Part of a small language model's weights.
Size: 14 layers, 4 heads of 32 (2 for keys and values), 3.35M parameters.
Each number is 500 + 50 x the weight over its row's rms, rounded and kept within 0 to 999. Layers, rows and columns count from 0. Numbers have three digits each. The size before them is the row's rms in percent of the matrix's.

# gate: layer 6 MLP gate, 256x128, rms 0.211, rows 216-255, columns 96-127
# up: layer 6 MLP up, 256x128, rms 0.207, rows 216-255, columns 96-127
# down: layer 6 MLP down (transposed), 256x128, rms 0.284, rows 216-255, columns 96-127
gate216 109:526517405582545522564512505545407451530511503566550507532407513436524524602534528566491465554512
up216 117:571527467550512433455550579515480467482499502525549529526503465464515477524611546655609481623460
down216 117:569591453570538592425504545461446518571520538537555475579442538402464627632495504514515469486498
gate217 107:536496529457483523450504406497524526433475519505463599462502487466415468525518504605497557460442
up217 103:566533466434530576525496419527508584440529614514535501428485462428464553601509500471575499478502
down217 100:530528506576466457466534468410514470514498567453467485474478452563495486436510557555553412583587
gate218 087:445585503567566509498491501528458502404534523503438557645462483543431504410443548474446547502515
up218 088:531491399468433529533515444531531448529531515438550447409550512475527533587520507535590540473425
down218 090:502553460475594515525549574545522506551563458460489493445436550503462558493452486506501464483514
gate219 093:500563483402445455459476411451428561555500487515545403538507456465489438445555430430551440494492
up219 109:493523565492424475530480492492451487486523434548596522522615435560458468564501478477434414522461
down219 106:563461442528455497511495541554546538474534509544574508421529418459490533500500529550513518505524
gate220 101:576590520506456415480512477488570485452394525523390548508527395486461497429552438533450553546430
up220 097:463385545492498579449460499419362548538557423448515510519514574499466536529526410470532421519544
down220 097:513476492417434458463490463573527482444494562481500553517508510520528528425628562578454531441471
gate221 105:473445460511548488520518441530449529554462525541506522486450407405535517477497467512421542511446
up221 100:478490443406464538593495558500495631583496521602483461508468476627541518611469572394514490471549
down221 106:518456453559475533473487498468490438466506472478466574446433516541582395535377566529481513475463
gate222 105:504461520566499511597480491460507442512447481548571547522506507500495547593489458451466524553456
up222 095:491409524566468472463552532504509468452453466480532484483484519455507533529477570443481533536467
down222 100:494556467431531475473527503555532588464539504467446488512611466596488514578468568591421515490464
gate223 103:405592481519491548465519541594546490473457421431444498473456554490484458590444540428568556432584
up223 099:553553600523640472499550444545515517465431468444542490458515488472526533433559500483553509503510
down223 098:453484523530485473472501510539472522478518468445444455444500461496562431514448476420508515491570
gate224 100:546503461496436517586448523436591516539447474470439465575550556496426535453489437514415487510466
up224 098:469427551529567459489560510490573520452529465504501557508456467558469469448512546451473506487502
down224 097:476514523490491528489494418409467443410501478526500498496452454494431513482508511510498506481585
gate225 099:534539532540479502499515549459428452433420466553529415588432515458471525473465439443538487473447
up225 101:499523428390486506513462486551602554441537445514519527411524550532522450405540455632421529534593
down225 102:448505442473545438506456545555522482504565523566541645539443594442460470456547574571463514386568
gate226 104:482536414541580491459589519610504532564538586559510404490567570453517552387537501493534513492442
up226 097:511508511594611613530595523484510529573552595473464353469550560462522520462460521495509549417547
down226 094:549485486435433565499489523557561583552431481493496515427461552456516560502494552510414606510449
gate227 091:549485548406546454497509565430505605554523532462506490455528508468490513483496440452449474443475
up227 091:506455459482588549451446487601461503493564401486429445550494507539471538469464507564490578584516
down227 095:425571539519545559470504514500450514508528557474425443446468415520468511444519406479467454492500
gate228 101:476511482506611525535447643557536511534508468471472506491492469503474447538463474453444496521509
up228 111:506476520476531471450484548494576547511494429594476438497459474523528579491567423589464455473488
down228 110:497533561464564502562422541386409523457485426545561428423571517506572542436444480636485595513510
gate229 090:521528549448504492466555533482520468522450372422411484463486547491484477542483471459442421518555
up229 095:536500462484525529484539497560403469501484455435559514551499530550566564546508523459518460475515
down229 093:527469561571488543567475497585420420469521536501488474436514579554502441423553511421568509434499
gate230 097:439403433427530430497557522542523528533379536419532598474581528535481515485458457456389539524460
up230 101:472524334523531475466506515513471526480465463449497532485484525490561493464523510500544513486404
down230 099:609526550475445565542474530471522557511543511607487413586481438532470468526538527531568562513528
gate231 098:545484478514553542571513533488556501493558523489367581598436522455517574507613511533589569515506
up231 103:476454577548526498530519460519566529487444520568429487492430428523403514540423498428569474555532
down231 098:477618540482456476493494556593495448490494523416558444435560562469511476506443536536392544518365
gate232 099:503420545451530512479501569441528468469518472550432491602438550546466484516519531444536410550398
up232 099:563491478442421422432541464436537470497466557484512469516615558464480564544482479533477600462454
down232 099:511614460490505442545506498471488546546447451492409454486429442477498471562554441511465549513591
gate233 103:484399348448508538499561435441511497540486536501572381493477512502456484522571479490537529513627
up233 102:568458479501527422512521443448466554501581481520581422462417519492428582554530575530402551562577
down233 103:511544542595553450569508489505531500605496505470402527420561485463527531504588486430568519485469
gate234 106:503577493488553517555520526568512584521546491545418448532573583455512373521421462536521417510434
up234 114:482401488464503452517485520563575523444495523583566495427488544526547449618422515510435493456553
down234 108:465548472533463434464494370508599485459484450541581512382473501498515475499564457452484449450491
gate235 100:506504516419523527478442551493524494552425544593560481478514556502524501499470506423488497510464
up235 102:488444533501533566479511474502508570484515492591548493539481433544529525495452504524438600596561
down235 103:448474542501485486554478516571518504527519470465503510461542423491443520523514489467474626561588
gate236 098:522499474572459499411428538558579578572469476473503552454497542451430507514537440504593445548477
up236 103:571569555491465457447434491515552642551504499510420521499491539473434504539530480436459547499573
down236 111:488481488479456465487516502602546508546497408556453451518449569551476511563528568483456544436459
gate237 096:567521626518593477460531534522554526603437456510534439493489471470413489467503502426414537543498
up237 106:454545452397470530439508442508513564486514527532502515570563602522519500480534501502488645428518
down237 102:462578552473530569503468525528404483420510503514494455476520556593510592500539600455541532568575
gate238 104:468540526484387479525481544577515476509506487424575570528527533496524476493550541432544508427503
up238 110:551450572490468571488445438508555536504541507471497542517531470557636485515509505512541492410458
down238 106:518531542573518507491391532490538564524471540546520503475529510470553617478540436476511479427557
gate239 103:580498462533617436519447509440493558487555523506562492491475501472582438523412482476493404447477
up239 100:442465496382420496536477510612575545526430554465530420469602451540487490515524472496533542394601
down239 097:555582574477544462537474544559465562556418496513516481498473508539508468468513498508573455412510
gate240 101:560509476444588537515539490437350507546562563506409508476500496476476549524476505501463544515451
up240 092:479441479450500532491486531421433601537495551623419578509525465551525534432518528509485551452440
down240 096:506502542577447450466511477541557391463456488491544470578441553480523439474506547475591453540561
gate241 098:543614502473473491509501489581478500487462451567430435424487483453581466530487472479524501500500
up241 108:380517524516495443454533515422533477467510421523501518530539556531511436525573548471532523461511
down241 105:509560494529537484525383497450480493522501598533570512520524392507409516551570598455483544525437
gate242 103:514565411570537472414539533525595406496461569514614517505508482513452525426496479548535499516618
up242 096:559476530514455557511435545499417483541490532516456501451444500415559442590460487524480380516514
down242 097:483503486507519469489531559484532448500482528592566478482482529523470442429519472490450454500512
gate243 103:478469446522498414525612413482570582484455484508532510438527529436553524488541492512559539524477
up243 099:516470470546588415495501449497475470439455556523511533465411489354498483447613536433474610613540
down243 102:499489535442460575489465547548593463587532583520560529589475487540494489487497429471485484478521
gate244 103:497443545512516406647558562511500500575452551577541495534538596517551502504571574483512485441527
up244 100:468424546419576419418550492463482515575526546481538500516550511551570511561583567521567465497541
down244 101:457503555564475518488445447489415425471547455508477529536452443449393415540567484512482512508516
gate245 093:594534595550439458554529535435463549563436494481595517587469418485457565546494497466544504499474
up245 086:455513501561485412453506503550522619504500483463477517516509487409523432462541459447507472511621
down245 090:515479522535463479451559485496479417576506498470546427514515433541539484564465432561501571390512
gate246 104:481546429592533498498509534573548554490440505536593524450491469599508505437531499505486365472551
up246 101:497497506528465490450476490598591496566475580534511519487527593492482486493493525450390425449623
down246 102:474483425449587528479546533446420524409499427415462568527567541467540452529578502512510520517462
gate247 099:432502441474429565467502534517516461548518490523508530524522442408441469526432382431537462379544
up247 111:516493449506451476571525534468549463473525492418508420520479432513457514422507440604436471573534
down247 107:496503461500496427542379493473507536547581519473575484499451472483503521479496491558468537476489
gate248 096:437571448426487492521534489538480567504476544392495573469452539566504587586422405546479568499542
up248 093:498452579528411516485427417540445596457366440492519472558461482428527464452506439509516500481434
down248 097:510606486498504424447566522559540507534528495542493473452529503571390510506489458483452515482472
gate249 093:522439403508554499484470504477518589525496499517536507527423542569537425508443497474503517579440
up249 096:586498518510470446434609476454434478595485528507497418492572506457433571570529557514454426513540
down249 095:550373556456534494458571539514501554560494593513496441575473553502515565475457435393548458523543
gate250 096:569483448483437611492514500507477526532521411525543510429491603551571534531458494458482562493492
up250 099:450592620531430440467485528406482470411556510603486529509492537404474529492474456513499588448490
down250 100:497537444510545510514468456495545510499542538554569607439479539458602465479561487423520432537437
gate251 095:508398500467533473487421577455491514588565550472448566485540448509404500539557481456410559547512
up251 093:524523516492538551521415481497493560544565473515490509480583460462491512530513538492442500514482
down251 096:519515537500518581500558461470507548492488562525533408505476516501547566448501485546588525542434
gate252 104:541496514532538554491453435538609452436487501537443488502495444397472542459473477458488535447517
up252 108:492510494487466482460469565480440495569491510483588477420535474476560521480463565510428539436551
down252 105:445460521477563552491493439473455510488517577516521451500537496478518505530577549652539506442488
gate253 104:580425566519523469565411481541475562510453503478469539533572436513544424480535490472492533423503
up253 097:514501462484517442398472556566587549546457444496456579450554512506489415517504459475572505455451
down253 099:528459508439530488563473464465446383407571476506528448454457476546563493521518518505476551586553
gate254 095:566500529553525450541576539448452494486531486452538516545542405518628469523478549491541496540465
up254 111:489403440487569601478483524474541469463431568570468473496405492522484543488568464509568522582488
down254 105:666505490480554543559450491502580488409542504473500469497500450489511528497522531477545536524556
gate255 097:423523484479426504427467536525578399439507441444547542467450488474470493485465403441555442472441
up255 092:496594561469502440549612471505503516485519471471516451523633533599489524536397573543545544498523
down255 096:515477540555486528404445613447561515483479490435453529468389422432427493543567370478533560487423